config = dict(
    n_head=2,
    norm_place='pre',
    attn_scale=0.177,
    optimizer='soap_variant',
    lr=0.00248,
    train_tokens=86560000,
    dataset='wikipedia_en',
)
Each number is 500 + 40 x the weight over its row's rms, rounded and kept within 0 to 999. Layers, rows and columns count from 0. Numbers have three digits each. The size before them is the row's rms in percent of the matrix's.

# layer 2 MLP down (transposed), 384x96, rms 0.0922, rows 199-339, columns 48-95
084:476559465524517480370463504498468506561526538499531521508461558544584505555493523496455464482519510460523492520503483511493499498515459493517516
108:431471493492487554541413510563479503484519463516455506545520549506499473468519563461536498507478436519562494439485482552556442518542546446483500
108:527522486443466488476463531577478509376527530421521478498567537544557477456491492432485491543450555471512432505527450477490505511519494447507445
085:436466599471449503505486502431509505482496455483536473469558510517514523461537441454512544493550485510535468435482531471495557534464491596520476
114:513563469455517548468491478446397496505569487514481537534509536488521567547520529518550398454511502525514511534544439514451521440441472514551519
094:483375509444491470532483497591484430490496434503528476507532468504481425466512442572536507465478550519508549518479466458487481571542575474486538
084:517401498456548448496528481599491459469476468472528523491507474511488493485560444567545517495481500511537541490509475473515533493537540543464528
092:530368487456512508511537463617478447445510468488456498489484455504448481465534414592526500446522501516529522507536474460513522515520483509495534
080:445528543526498540540492445395503428472480588517493478539501439508509519467501522535545481536528516570457513433536483484535483500481500503538495
095:500568474502465519513568559531482511506502489436487441561391461512466438492565464575529484431485493578475473576480491449446494529513460483488527
089:558521497554456538496544462503441479532448428489480542428434470498498485446547533520496532466489512597520491588479538483553523536478511436518506
093:507603530524578468509566496531499534555576540495434491538517473450498505460463542502451450523550498489489480516555508456544498529429502407514511
092:534498451483495530434551526432523497568540521502477584424448482550468441496415480499533493503536511526501471526534549547538490533442554500466514
111:569490471474495483417446438511521447517502566521506533408477518527497484515462551535473523400460437542517527550503413452497456462455495575453507
112:514513547606480505535457512498508493518463504532515520502528397495524466502554505477486501426519431432499508468481520535547529519564530536546492
088:503491530532494429532486473557581545489505526545505499409477509439474525551580488501509561608457580511459529414516547498537529520460486492477472
102:611460458486474535515536548500472512545557511505484531528484474519560393536477515502488510473527465508474469537462453431433540560523530569510513
074:504549469506534465533439434549540458510482537475477481515504488463518421483555453468474549530479468554469444474470444474484569510509506537532497
057:519529431408455537483486459533442482533479448420495498576518516418487460524441479519557474464417491520495397485486477449465445529479423517528492
078:526486455490561427482533416630484474467501474459507518537448487440513518487535456553451478449429456535561494461500490491516518528519497564521511
119:463489534528508433538550443526450532503490511522519490461477515476526566499536522547562486552524514412517470506518496553548450484505494578531517
081:495431577512532428563526557504549533550428496470495521486478493453542438495432508517448532475523525556504457493477511491481515536559523537516509
105:463504475415587540471493565515507472433481485490480490488489424437529510506531448505551498521510495506495559526499494491652564501538533424481509
086:527468535520532467486546499621512466511575484542570551548522496477542444485559450613442484452415551534528524471444493468552512536509556524475558
092:548492482539525580489457491483534588519549481492558430585534503438494479456500448462534535515486455567467521441553501553449559557544415501495516
085:430549534435504442419473569517410465472464492543448510522460467502480528491471483470513520494482534491521613541520545561459540475496533541488490
073:483507513463586446539510469541500460502564509552481471435575475522470428464469529496498503403519549488464520506568570475490528491527535538471412
120:541523452541495456516517470555482476479523506526520539423512420467507437458456489546485477454473484501509486596544433453408484496571570521467558
132:495461567511518511469540474525456537535473550512507585449578530487478474478508496448508500439441510476481465487464464495454513589516530527556491
114:519527518528549518474453501528525472496438517486529500529506430474469456424577541555491547421466505490495478586543457464489496496505441566475440
093:469526561533465486524521527554437495499530454569496539560506542532561520526528546575539495510558472448527445453501521463526511504490464448510404
089:502522472555502493459510535512556480452581506518491486456499499543475512512553577474534510458489563468504444404543524516547489470531475498524495
087:500448521486540397399540576522418493480505513520446533481507486546528425504575514546562527521518530485469554530473522447544539495489559500527439
091:471507550427510449515542462548495503503446428514491546423512445550513526485525538501489503542495471556469496515478525472533476631492559511544523
070:473491462504498430490524498565463495516422471486473544443550545395519502381475486543537493487480469532544536531496512556507557530454554507539503
085:488433498461510449478506477588517486511473438463485498526467475524446470488530456542513511394457488529542484550511452488477502515482535519463509
117:489474526467460531553553552514494482513543536551565529555562467470464455524512504458470539461507545518443507448544536465536450452512499599515497
082:520451517472519459546527497602494508507436504486487546555496493514527451489504406544486518471410497537548496538472490514481533565549522521535483
133:492520435494532464543446499556584540509486471481514534483500475504466460560500511505547464543455475539539473492528554506508486487510597529508485
098:532422485488545467542522497610506453482548447511462495541504493535462511466536442589551506447475525525530503489501514461491498474498520517510521
091:396513470460568519525439428513511429499420468512485540461531480504545502453487526536479512534488557481501550509525525463525582500479563553504519
106:467483572540491403482464564410490493480523522454480481511492417569509517489511484442521501483509439453470480501460409521530489451587508464504521
099:490511569498481522481571522457549480640527489460519503456442485477437529455458477502488494512518532557498488446511544563545505573496477531488498
081:548454453544544475570539569514598527453448537470483463474519479474483514561504519570469557456453501488501533459512489452543536479506458544545513
094:515556476496504504545487522609550458516446467556423540432538513528571561523506508476480512444487528585520522506481554483569509556494457516470543
111:512491512465515525516466594453572515503471479505522510491480534480469465476506565531534497528495496551483480586454578445494501503482479458519491
085:504479540510555526566503504482491566508542480442492465517521519541493553504539502524489497412487500518434512482520524495478484495484469502548490
096:547468481500498467479506474593504419415480430481512470526541479485419467493512458597488536410442488560521494480505508451554482517528539493474560
101:470564481488546429488535526529606467557514533490537513458567581483483510487500419447538427465513514470486483479477511538534587554498550546560472
155:531466517467506441433386526513483474585427502556472499482476523537478421486546504512513517509514458487470546528482556477505509565539484553519503
088:569434448469529555583534520444542445511514486516475507477453513463573532530535543556498529504532504513556545502505580493515478474516528469508501
111:519538501531527527471502563522461525498560514462471482635449488489516502471444487553532460503535563554566537509546549514436387419527461513536454
093:539402466489513481524565527607496492468454444495508559494527499492492504469554501540520496459469552521512490559515468471477529552530528468532538
077:460548485505508464583557466526422464551528453504525523440470509558501516478497501459439439466488490449487441558493491457569448493503542548429517
099:525543527581552511567576503562516473561462489466592543496542526534529509444484501487539534472550476461495621502523562549537444528469547602544503
095:503514476549533516462538417460478482610477490552496496513499483433476534560492493484483479542517447514558485436537539540427466514446504509444473
126:557495467531529583526483430483452555491552468471459541475503453552486501457488513481515478486492516451586377567473502487405506461528499521508535
102:572417471444511468562511477614495452453475497504499521549497486518430479481557455597542532478449515534526476528506487441506502536506556509504531
084:534527526462518534529475586447525506446541410513535488427520491542608512512476503598459546433481488483514480488487506481546539446462535427486538
092:499538529491517542515537482366483505448500528485504503515489533539512490482430463490477509513551463474541534505573487510530515503506493479544488
082:485487573558510507535467523486465423477536513569501468477447488509544562482541485518499514531521473489468423550513554517586520521463564457507562
072:473531519540535538437539466443478510513463495538426506583471521540510501562478439518485476424493479477536477515501486428436563556503569462490574
066:494490453472459457466512452571541528469384476491483508458488468532488523466530462482493493417514550437471508515464529487543520510498548558495492
119:525473475490541572477481487484486534524412505524504467518496435469513489499495529532463483503458476536547519533478512499567510561591515584486476
062:525479430540484493530472562513511415506480509506505511534435500531541498473519506512513465442501498518489572466513458497507578571487530451583521
083:521523498483483433540540565568512477495479435463487508448526444499462505487494490522548527453467499576545541570477465445544515522511479558469529
105:421582501463514541480426563481492495534509462521435457413418490456524522537493504461499565529501432536517483527550514455499536536548488529449533
109:483501494468499467473374501486504416482519486491527485574499494544548519550516489509522471483496502524524509473496554510592499476502445456472494
095:514402477466536445535509498605522429462505473491485482516498485530442476477513443599535518451472508552503506497502465434485513528522529532473524
095:455518518465579467542508539458527476420499461539459483486526496480505517541450474465490501506544478516462509536530566439534538543477501465518483
102:407488450490544492493536581426562471476494498429507530481533534467500497465574523480468478481456495553511502457496537480489611478491621521505529
096:494512548499491556511526441496408482543501499477564504534515439570441464478548548464467479549470517482541451385483507487489554518466510477466504
099:483488481534515542540495598477500517475589608508495489567476502503558432493537553526505472456535502496512471448531505508612456502491451545503491
119:534472535444499549474493478520533505439530546520579522557562483498505538539520527464494515496487520465477462545507546458477468489512447521519471
114:516458533514509610510541542478454499501549478486532521551487525474524508491429538520453559471466483552478573498523430508516457530479438552464566
120:587440542461472440461517481564563567460547522481551455451450446531469495493506454495481549484526476450549580491490485466539482484517433504514516
097:463449503501517456487562501494438512475506540474466495534503452496573520479474472516451426582509525441530497555492413543426451481485527496454481
099:488456519541497543408467529538519495554513490486455512491488498369535424508511554540500497462515442501500434506537455492505426482485531498510508
112:560488518484472484497549519486504526502475509446505502451488494486532454460461529559557491538428495515467479557503581529411527550501531536507525
096:481500560399531423484506531535497545546451521502520493431523507524514576456548473493480523489496444511471510512502474515447491544464500429505502
068:444506525437523512490475497490476495409484415484522475543464417452464432460503531449484472439513451474494519403486498507436492470499481507502442
075:504510504504490421507541484563549445540491504443547579414522468498517408471451530508477514435460535549500500513463567476453489620516550517536487
098:538455437533542570502510541503532528498449578556460519510549512500469505536570463554454568533497524480528523510533492441591557548509447600494527
094:545462507504544450563522556620534501465511497513513535441518483514465534477539484536497500533507563548531462579495515484531536533494510513441534
144:509504498454551575478436450625483526475522491463455511478485543503499553486450509547567452518518532456507460510508502548533460509567478517542501
135:488518469539492564450529534560515540484450508480456500499523468460466561536490476507457456493523574561566523490434473573455496536576521442537570
110:528447467481471482497536500512440529520533520458521528544506545487404449502520496464514532542478559554405477479468496476506607504500494542460536
092:536400530468508508586533518609502526531477478519499515534515508500491406513521443591537527509511531483539489560511459451517528536509544517506535
145:477454565459557473504547463523474457522525411494451535517589494483542478483540484471488512451461434571471485465480463477534474567546542542525515
077:535471549520509458484573529469601505461581504486512497512534527497577501467447528539465542554504489535456526481499515517462365513447445484540478
097:525511483462519596462533495554505518497545523494553491468500542575512486524458474471514498538540595451518579454479543566468578453501477463430447
111:480530500539491483462539520493477546451490489471454458566529421514538465519478456563473476556538429508542409539560505524438503464547506551493513
078:442527523440533517521482411525431558500508468452523486540477533491486471504511510524527495472498479547438533411524500503464530526493447510554528
125:457477458490492517547561569410495440534488476490488474477522563476496549478491473461526515508511514485510484509490448418572523513440544508483534
113:489582554450542485526502462345444492517478534523501476485505561487533485458517511446476511518532456544515536471463485450549477535480451529451475
117:539519552437573459503456482559453497545527567581545529482462537468490511516478534516491553578544466546472481499434550480520480525455565544506529
096:463556468496475500513555541464443500514473541477563582542560543517480597467499578477447443523476493471491464537506512482533447521525490511467492
066:484478497545424433533507524595510461530511500528480576570497518500553463469486520538504511452495531543501481496553447536454544548475422533524508
097:470523510524523501511539498410553485549442558447564567525498514471482520550498477498521565429460499469475570425458552437492502544453527548540497
081:534464546430509528493495518472449451539514514496406578426536482496511506463534515419491549471514460496467506540455476503560447590533501382570562
090:527382522485455451524529502625486461492462425479513474466500479575463472465531495602535506453488551531520546473524434491534517545505527496528526
112:484512478507520507577507497479496489497557517558466528456458436494511506492535531485499503548469512645457514508564524530501480504481503540424525
075:539436477472486483544510473497422450451470476503479494496491519497503587500431472482485560497524502507460434458531489450403511484474580531542442
090:531560498488534472535543478489476416572506428463451514497479510552506539461569473484514535483480544473447498498534486534515539445499573520451470
077:521454490462462438462544476581454494457450461469519538525519460507491530537541473548517538472474504502540491507474479505510483467508565481513483
135:485537500447544526499545548373500484571477459477475480480462581489530526443501451487493523528517474488457507524466548435520550538441485547487510
087:502482475409504443498478502534536600479576517537495504480440455524488456522517593424531541546488521511486538479526476518484455488588523501531546
101:474514495494484431565476456511513543550479489507497553460480543523428527460484603494508474414530493531511521456510529495490510498538514438498522
106:454420561537503476511549506452521518531477559514487529475445518550487545471502544483453429506483596515538447506513539484451551498528462515437454
111:504512503490529587474533471487489582499536433448457599504512469524438482523486529506535520463427499565564447578470545509483540510579453473503522
088:580584546569539453529505484435495502492497516512544547458422513590475541515486507564448490481452490483529525447555477481520474484531557554452465
081:504492513506512406506555535530561447487495578473503518496470497459475456506525420513442479425497531485516465497475467520504576523559486544501539
094:475486532487481458582640566522499505484524495458484525426471487511452465489510506503481498505531555535491465514512519449535574557467446475482502
103:452518485551547525530456493469558529487474554467482514499494503454577490496512489491540421478455499454474514437509549477519457531520516598553492
076:516477424417509456496446517469457479501522576417414491516478482488440461485510439508479567519501416563482482573497534496435548525444476524478474
075:567488489520544457479554470530485541495520405448547507496519497501557538455428499610441530448446461530552459415504495502477452492463537568484513
099:517458437502571467519520553507490478493473561492491471490499488447488477475524534566455568444423478547493554491548507482583531491517424536514494
096:490503481482505505469477443516443524489528445481484491491551533547582496476529535526460460416501535571482516447488478517570418475557476494523485
072:480595417483507404528512528477524485524475527451503458518509480478448428524504571494475503497489523532400554502459533430540544566442558462474504
077:535451475538452430521504558578529516543465490513498553543504486528492436538438439526481511454490530489501504597508414515436542537473477553466473
097:565465473471513463413551467541523557450513504508496544475488560540477571459510585434496537496470486491469488488498490563533472509526487477566541
101:485433580462485502501510520499464520566511548520478506437404504507483554441472505461508522577492477475499469544441507430486490480511476380495497
082:539483447488466463430520510488485488534502443479509514616478426439536459441457461524551480435579526502469443476492400499433535491471584539501499
109:445430552479450479487450562421508549520467492526503499564437538473540450533512515493507506495504406521527527460466536486451493564460454503469439
123:464512553472503478442513472586519527525560440528431519481432496533495492490438482504582441444437504481499451527509454510462483460486487408450498
130:441492488507463511602524574476500424512572442528514482474485546499517502483498575494477548505500488614461484537520521403479544512493488527497495
105:540433506447496489449544497430563523478515473430554498457475476473518519439443520518452539469470577477416475568535555494529547517469519507534448
071:546446488429476492507507472595427429496478430502444489475548464489495528512479459505520503470456510553568473487511471478553483532453478551472528
103:471460481548551465470530531493512578467477520503511538605464446495436538472536546513528526500503476515447491485497506554562523529537495479476443
070:426442512480518425540540499453464494476444577451475442520504537490477534481528469569521503535469489438461487552506472462451546488521588439474456
106:529509494529486529505462543490495501500423514500513445597465453413447490518555478536502508573484514516505479505449515413528524512515512449406476
092:540527463483454366538531517554594474548498520409494502448459513526464487467438521510473508468495537522502540552495506434534506568465492477479499
095:491481551483460537499527497427525572505478515553491514528469467438487432501421536473510505453480478480507470434530509461403530561468506502569501
088:486442430540477491506509483472447498466538533504507511550533513459483527534444525455471512527464429482481509419565507508425488531472524539519523
111:425543625466463487459485553468481489498512494455455490463489513491471464459490518419517507583538523538475473500462506571530523491508499543551452
079:499504454506505553505556517547497471534503504425565521520495546479494502459502483507451512479466566575478535544486478415531514507536473525556572
102:507485456504464493489494497471466458492456519532496542415488520528521448470510481531510518578508507533519467493514503539548564591460518448488534
091:479482608459457481519459471532512499546552503489544514447499446523450504519473515453511468626410517501496515451431502474426579538553470497473485
078:524423488519529630496516523617485470483491464416482521516506475492517492562501447538523504508528509496527470537487500474512531532514503548429486
100:468514497455542496480404472479461456505389484561549473480619492452484489447502484459467536436477443511451496500515469481499496523497493524507467
175:483461428446526511511480531543570489476564460477418555522472441544519492472493481460540462492518465546481524520434443504534482492585456494521521
# layer 2 MLP up, 384x96, rms 0.123, rows 200-340, columns 48-95
107:504502501528535501463551514467523468509491513478525527449518452512532482467481418534473528467485591479456480549530489510470505493464426527505513
112:505512504579449455484454481508505472587518505505541440429449547451534464507419529489505509485568426503498547482527410431472477529481511432432490
098:531553444489516507501547438598454512499486557562509515591496445467447462518490495577517502519436540444500467520496453551545451490535469498500536
116:488558539510526525487529537586467457454539465459451502499465505477526497501456512447505531518541491521485448501486437463426422486456513397482495
084:456371528467448450528503494557495422461476436532546432509522511539460396464496453561540482464483520501510521509512400434472513552521522468480507
067:505379489466537422483506505576475448465472466462527452519478440504512467491585438559548515500463497471511502465500468467519509467535492498436476
076:520366489463499440522547485569481436446518470517469415522499446491437478475530415575514512470516472495527507480523483463527509495505477501473536
097:525455480490475458463476549567511545465536386445537583432489570505496536497499513494509501474456483481533471553500499551506553501515482497483523
097:551537501471457522563547526534498478493513443434502455579437548522467454490556449590592484442510498539504479591512476478423435502494499457447515
088:540451458521481525483509449547428437492429466479468457536534481535451502478541460579508518418476478576563544527444436519489427512476533496524539
092:478428507488443527514455513514515429433431514522570539479510507573471495532548502574586525473485511505530507494487476549459522461570565579517461
101:471481537480499501538475438526446505446436524470524382593563479453501485511579462516473509482470497475504503467483467436462459462534468490539472
105:473505535500520492599539542502510527492525443475483467606524462485465518485551461478501484573537561436474488471508561512519558517535527413517442
103:509489447422513498471564504510500490482540490493501490516484634541469510497436466545491464525494557566513517508526474470464456471442516513436540
106:468517488448473472493503477555483435497439469544530481453538433566421449484496410547533537436457483487567508446459468487464532466489502566498503
108:526378515461512544500456535506516457519537495525480499465503499508529494498491462524466529475508485526500492631489429510432561591496512497442530
086:499530512510529484515481474602557454518499530470521495509475479508515444515560441465529520519481426558432442493480416477511518525548466528488510
085:561524514451495532513505484573535471484494431445481458583543494495477481499475468577564515469472534547532406559530485455511438510501497467526476
071:564454459482584432474564406587493460493499473477501471522421482471527523492541427574477452469400418528573455447496496524497483533507443508501477
126:519539482480508565501457577529567436477535516487497482534532512513436444514481476452524529455539516564527522525522478484477587524480552418494477
096:509437583486542477522543506519529489505507513488490444435497499516523426506462444542436539426549500545517406528488398497532540568482455496475451
098:473473517601467440496525446503470524549514556464523502496449583595462474491460537493441486503513530497502475444498488494351447513464454581490486
077:552466544519522500483550499586509448464531481535547423562501459492547418450565439579463491481455526471539468468442498440547512526492525503476529
099:515461541510522551552486524567467489530488447435539528581496559458538490506482458527510571491542526569474462530538510478461431510504495424414454
095:473479481521540480552483490490503406447512473455475518468527523448503512477449443526559508467491428555473438505488396470528573492464513481470500
092:550496536532522516530536566483447523494516484508478474515465523420540507484542551526512586531469523512528436511468452488516440572497520427468510
116:468442533478476530479454522553456477465463522504510505554536482570472477498499462501491496405495495503520499532472547508532520472491424587504465
122:526544544475449463493534489609477505519493509482489505536521473477458425510512423533552531447468455499471475484473481495452481488523473448545511
110:465414468567499529399491436505507480462466514481534615454469478516439509494493483560467456450424498526508537489481492484468526554518405605490495
091:517456481469520524510488465485536472498438512460517446449524438475450465472486446437474536491438515505476569490513499562475477496533556581504650
091:511460517440522529562491437497498498531453473462511520531502507467546476475441445540485491520485469531485522574460467470451477514484558516480504
098:554505576552465506549479479533495415525527520546498502501563552478486530479403534487551549444538465580454522472529409498494481511464478492474535
089:479452568456521484549553458573429440470427406530483539406536471540517531418507498510518513483487438514484510524520436476466437524466525452533579
093:484407453476500470466547489482482485490390481443554547407525524471508489435550462566540484465435487533529512525451488497540540549442509555463427
067:484435498480481437452489498565546521458484414446504474519452457526457475478532460578559494413478475514523494558531454483460490538498491504447483
111:530496460544558478420468451522511535473463468424452475448449571506533541480492500542555473526500460495575519544477463541470536575435512454489509
071:532459501486521463549540445567510499498444503478503522520458478531551446481520419541547509473386468538528462534459476490457511581553463505516425
122:507535527478502493533487455567479519493511448449521547548365521494487454489485451521611480544483469535442516505512535519515471452544496473444435
067:521406485496520488532507500553517470472554431559460409540491477523474481444543431593561490474452498484524475465501489468457461444496495506500517
107:508453489500500496496473521469519461390444450475446512447543506479473526453515430528465516434492463499497461558526496530510503547496500454500450
097:540482427432508558495536410561530508484482471603566486510490603463493488505461487575466501510488568501525486474527567493457519525423511515501464
101:491484428494516494523461474540439486386484514510475507581587542513515448539554512487544491463468475465499532567517448409478569422500507488505491
095:486387518528570493547509487551566430365489504509533526467511451535468469481515461539420522434452448485537484463493459490486489507531518595546507
086:483528479492506512589529464603470424443415509544484466519500527522474513512500439486504553433475465567499467505466472463498469498455455491514518
097:474496516552493494488528435537438479516504581494465485497536475517553519525489432489481523474517489466545521417555400536510485495512535563497573
089:508515422500463503427506491518489457511451506568520511479476498467534446491452487493494501555514521463554497488485495505519514476504509501437521
073:533441468524501465490513476545518406398482441510519409540539494516424477490516422610561504435455446525529475486503469459499475548510502478480564
103:495468484461502478440557500514563468526493533584558503468545490484461410455542439575497531432439519497540426454461505534512539588559462578505463
128:516546527491486450506385483571460419519462443555503551453383518509506441480494492474528557516509435495460533537508519488491508485544488482450540
117:512552516494486517492469545621485460527496535456570435493435543544538481546402472522468524529530519524509551502512515538485430513511482483536492
112:463444496495470499512490428502490464479428492521522559392546502509503533533568530459486498478426468439478488493451463510529611604479522518456561
072:514373487488486498527562529562486478433454411507487507526507486497489497470543487540545497471455493496494455559513456457453490533517502426501523
099:476441486492527584444463544493523537487478446500467589461498391465458501486507477520515517483461481465517476520489491498435545507501471545604501
103:494439488428455517493441480466510538439559506529403450500489511500515461551513516521507493523499502548512360509488409450460548554512514489433503
091:509459506431466449520460564550540503379531499445503520529488541555488485470508524521552518446448529484466483532489495445570550496543483463537447
103:492427484501489521501520477508470533422489429486453544481532466512443539481538503547494494434483513477594434604498567516513479537500440599530532
065:530422458429477461561471455572491445425461461530507465533449488491420461480543444569565531488415461501489471521497461463464502518504499499479490
097:511497452497523466513548398543444473513443586524482507569502492512392480478496499433516463513514529515482482526495537533449478547532483574521467
091:494486561456550463490521476571495509508533478504568484563536484487496477492537542498546461482448569476566492443461414466527453492491469482429522
098:472461454486540552522540526488504573518471372449482597522476471482466501478475477584488489407494528462529509500500520516458462526557470535516502
085:518494421465482475599433522556504453473507509494568463472514441476444516430509529500501504510498518493479533465496487537533482463493450547532400
096:471529480453514467487527478626576498435428500501542481507536405549472500545515455490540480409478543443501497514476554508531540454556493484514536
110:492502487506489422551479470524479462511583522477510566482462575550539490472523487444559512512530523458480492487499490528465448472463529448507501
082:516472471492511469479505497513517394510459503462507491552500483526509522450570517575509457406452493542530504525475445434538573548492463520501469
082:514495505484512428580511513543506454443511477438491485468511457519499517496497464501572511480460485574510513585487432415528494557509444490473530
090:557409505551500468523593461548528482503464562503558567551558540571484454456518485559538468477498516487489504448466437523493464456465526481584468
102:528472527527478536587609487508526544484482515506481504461509483444454443468496489513494553498491488479469491532464451446458496521486572536529516
062:481411481493505449537508502561532430436506469529505423526480492548423473483517415593581502472453479534485486500514444438470507538525510522471508
103:494498492488456562483488434541524512557468568507522521507504497504445455467520508545490491501449518479559499398476472538454464475538493538466487
111:483493505479483549531497522594517495528515488492536491506400531417562490494465490494573550510541495510515512388517477475467416542596510464475499
107:548491490519507545502610458541471556476482486504560474523515483525460479472530488566551448528464596500508466491437529498538517526483407551458518
095:493498511500512491533518440528497474505393408466529491448529479520447554481450410533492500504434477529500547528460462519409516491495564499498554
109:485526469552528479543551511497440483544489493463431497429436520516507450461470487539494514499484485516541522443464448517510496519463523504435545
124:522468502529524536495574472528473484559490524470502514472425545513519540484475499489530493492461523429495514456456483540503478556486477388454490
116:482564491515506477551464549494441389548475489473472499532475545494523483476471524481473508531550491578428440539519484546521473567523511471459480
100:514510493441490481506440494515551444492461439509542489441490540473413487539517500467597555442490480542459478470485568474596560519528471472557447
094:566532471452495446573491475505463469442481510492540494501511532593466557459487449485496540506472541528530529518501557549491527502495507504478517
099:443512501552560530538453501532462473502509506537477460520513533510488530528554456458443486458570529485526536437462425443549445457490494482554530
101:526482429582483584480490470448544459406559454471463515550485489484453417549511442548543490497494552477516461474537484491511466496514499546521503
100:491493487482494560474517444611475453543536553546478432474525527531502504484425551506534495493567490506538537484464441540482475461474449499503503
075:496431528514482472438546466546516466526448482424592521429472463509494445481447480550507517476442516537535456532459534485425437598556478507497543
107:581463451557512505467542479469474465460475523514524523478455488519495451515522472567526535489460536465478500433434475480541502579539421590505486
069:541460479511585456582496523571540490409513493518487510459486450522494530476539457506542472514461525523484430586500492463494529518487472461417503
123:508491596521509458489507537513548517577544476488524509548396470461516430524504497455513562528476509498428531524482464466448448542535462445474511
125:500496523506538466502472521594560459548550528492540560505440542549499470542531564460523499509453474518507523495487414473452445507459452402474531
111:452564533540504442520471483523523441526492522521492509417355487553511469476496530513495577527468490450464529464433480557495449526515445510447458
078:539384506468487483589524481556498492506474460530486449515488467499471388504500435581557513495493512454497464529496404454492517509505500486474511
120:484448556476536495561494441550447430461481476490463434510577507529562484496521460509522461438524462520502498504471378435467440531444493476535569
107:496447509475488554495466470539445413524457545516453436465504552488499471519448413496476514427525515454547528496448414483443573519507530561441588
098:481486510527485484533466477510485468510458497474448487479473491470474518443480519527496489459477383523489435517529443452478406552436513528566564
109:527494503466535473537457521557494444568492563553569522455441549493472502475508557419520497470465533474452571459399467503542519517475527468510493
097:531559548475480499491460490543534515478491435525546504501484507481532496499504503551527524504509502590451445565587484503462433561518522417486472
115:541498519579514473526539528499500518597493520441519480443434499469505466467522480518587504487490529462499521490506421452511499604502451485439469
103:534584510537527494546520481497467518548504499507523501433409526511619489495480448441494548500427495547489497477426455480522455591517460472478493
123:506502515512502437600496504567492443537438495533451496451399504528504484528515427494552499492490471551452532484440458497470457472495449426484550
102:563449560504533473563466528566467430529525477491479471512446552486468458504510462480567565512477503494493535453533466460509573468504499488556489
073:479495531587475492552529531596526465473489491504481488506459500549500465507437469548518478460497531521464443536547463499464556510500411511481510
104:513493481425470506474438517564484489446550467569457399523520480499499470477485511482452468521565508506537477581581506538535517429516527459483511
091:471541461556510500542529520513568546476497475499598420590451512529462470546479487583512457510503582519532488494526548509487565443500493571437410
079:500370507502410457511508490577480448483444420501520415466483497549434452455497473576543483453482519502517541473508393458490491532494480478478478
102:555450541501498471448503522508492501467457479460518460545573587497514490502512487538560488441523476427519480511454461461545546513558506457582460
094:481528566503504480503445495496487525480521494479502497475503570493502456481510473531484479483506487537498566548489458478548470545533433470478507
107:516453477489473610416447563526487470442462567502512507410510429514518479493451491538482547467467507476531481475445515551535537539476462499535519
066:525458499478484458451525477577486493427471433455544468532494453538503519527549455579574508481475492492561465512504473525488477455529513443471420
119:582517503524535506500520482507513512523501524472499520463372553456586448487540497496574529527469513527496504504454491475489478551524457519450520
084:506477501584508554505526485460470411480422474445471514507527569489515529453500452583474461449503489484506457521484523474504532500402507486468452
099:544478490480519562436522493463536470431550500479509438531489440448564469521480411518498553547485505491479448514479490510492480520481490533506488
099:578565453468476501507442515537481463494499479479531447521594477459501452499525441518574555485517418493504534507504433484532465494502519480576576
114:509523496433520543577515506561465500449480460448425478500523496544479486508523444505531496440505476557535462571477535520503419456520515515561557
106:491426500427501511496554466550428522404446467515499474536514441470504500485541490555488530454547562510568500517464556518548518482463458520502480
091:480466506522498448531579507535550464485463559516543539516452488508454401498520420535486529427502487536475448475478432495464558541568505568472525
095:488490533492491455571587523540476529464451483486479581414422474519500523449466496568486501443465523501502482529472529508513524566488440527471522
095:564482501465462466471521506545444448463542437533509517492522535517417521548521477561470572491520492531533468533533471529501504457471518437513532
079:479501579574484550510557468524527516501487451594569448523501498487577505503489516511516432460558579414482470469535448501548429471536547463572523
101:553502491497547452429524428549508491469503469477553479465548455535477510468534449576445502477493482537620448522470563499493486437510512560542511
084:500412492544571477500532495541483433448449553469518499466469444481491502487554480548445519401392453526568536496510481509504499550469450589496522
101:483488513503473481571530581508509452490472519500540520493457400497380478519483488474517557542471463449464500551496517485437568526483528498465539
087:470551502585455528523465523510472503551494539397490421482469496516526445480474522518503521438444516525466455555461505454495436583472456506491477
079:543446524533482444553500542601513501515479475510514517524465502532450416538479427513504508473501493521475467567528422500445549549503464545456413
099:430513540536504552609474530488521429515514512478498442527513479497499403535480412545513460498514540496523495520516497432453508473495534530445454
104:514568461484510571500530451553511507420439493491508501533553462573441469513493472549510448439528501500534507441510518533498450502501519619527545
092:468416474500489567500477467501483375540527568524495528488489423508519513484478449567463523484500477563533514458454443483428540532505478526426481
093:528457525463501463506517543533479490524497484544409450476504493540473515450505513508482552464473547484526472480447528434592592580502409505497408
120:493560559491547519501493522566476470518553450482410536483457526509526507545530502443535527515517449531406473500504488514524364449546490429445492
118:469512490541451497522518528534510477517501454468522461449384498502562488477436502486517539515475530478484523462480470513534466547514455484455491
109:473526534578491510533443490561415454525472567543427452493521550565513467520492495500533465468531438509579513433467412485442448514483513520461528
087:509479479472564471573551421628440439448453456455472427493510452537492531501508458528557489443463498554555458505521471475530454496432454511478508
104:502519500490496521523498462516487464526519491509466439403555589519551487502483450503492464510497509494532513495542490454465467472444506518512579
089:506541490485402531543425498524522469487526423535534491506499477504518441519426479449482491489561465564483509454538499467517461485466382516517535
102:472475497522518464482497450487504512516603524526476556418504548567583548450458503479511447437496457489486527480551462559474423510485471513568516
082:507488504524503410509571506555498476543476514391540488448479518532441478453470502506425489505473507535534530505458475437500518614504449514489574
086:521472450469543477518513477527406488461519510431519485474558597531503571469511481521479476522533540511505503519477506533575470438508478465465501
089:505535497462518551452496571552525521474505465513498437518498483528479459438529480571483527450517501487562424571469561514560545504493458484554433
106:543435387513525521525538452509526474490485477522553550563498513490492521488472463600511493444455494493506484448507472463464487521451492483467502
085:510517479521475473487528518545482453520458516438564466500424504495464450465568475494488524471479518520509513487443491442524499555526415506519583
109:506517548463534520546531553547510526537527481477498406582509489491474531481466497511484489442526504487486512526470510447506438394508528533543492
102:507502481556508497453537412520461564450480490496529419564531450459464438545492535587543504542499533456481468511520505505485432595504483526434491
072:509412458517533554478522536564475453429512452413478447508459442493521472547503425527515505506527486486504458506480465453492501502521471508400486
099:516500518540502484531572514533510539534593554405437510500402531543529490490489523536531481508495516468543523457453504523486479495474460505470535
133:526479517485505491569416490547437480487555486490432498434424525543509463516474488472517517494545453551489506497487469461499444493499475458420483
099:508489473484457524564495516534525424481548521426581424526548551476508487450517445455559476556528501451505459453455418490503476530427512503523482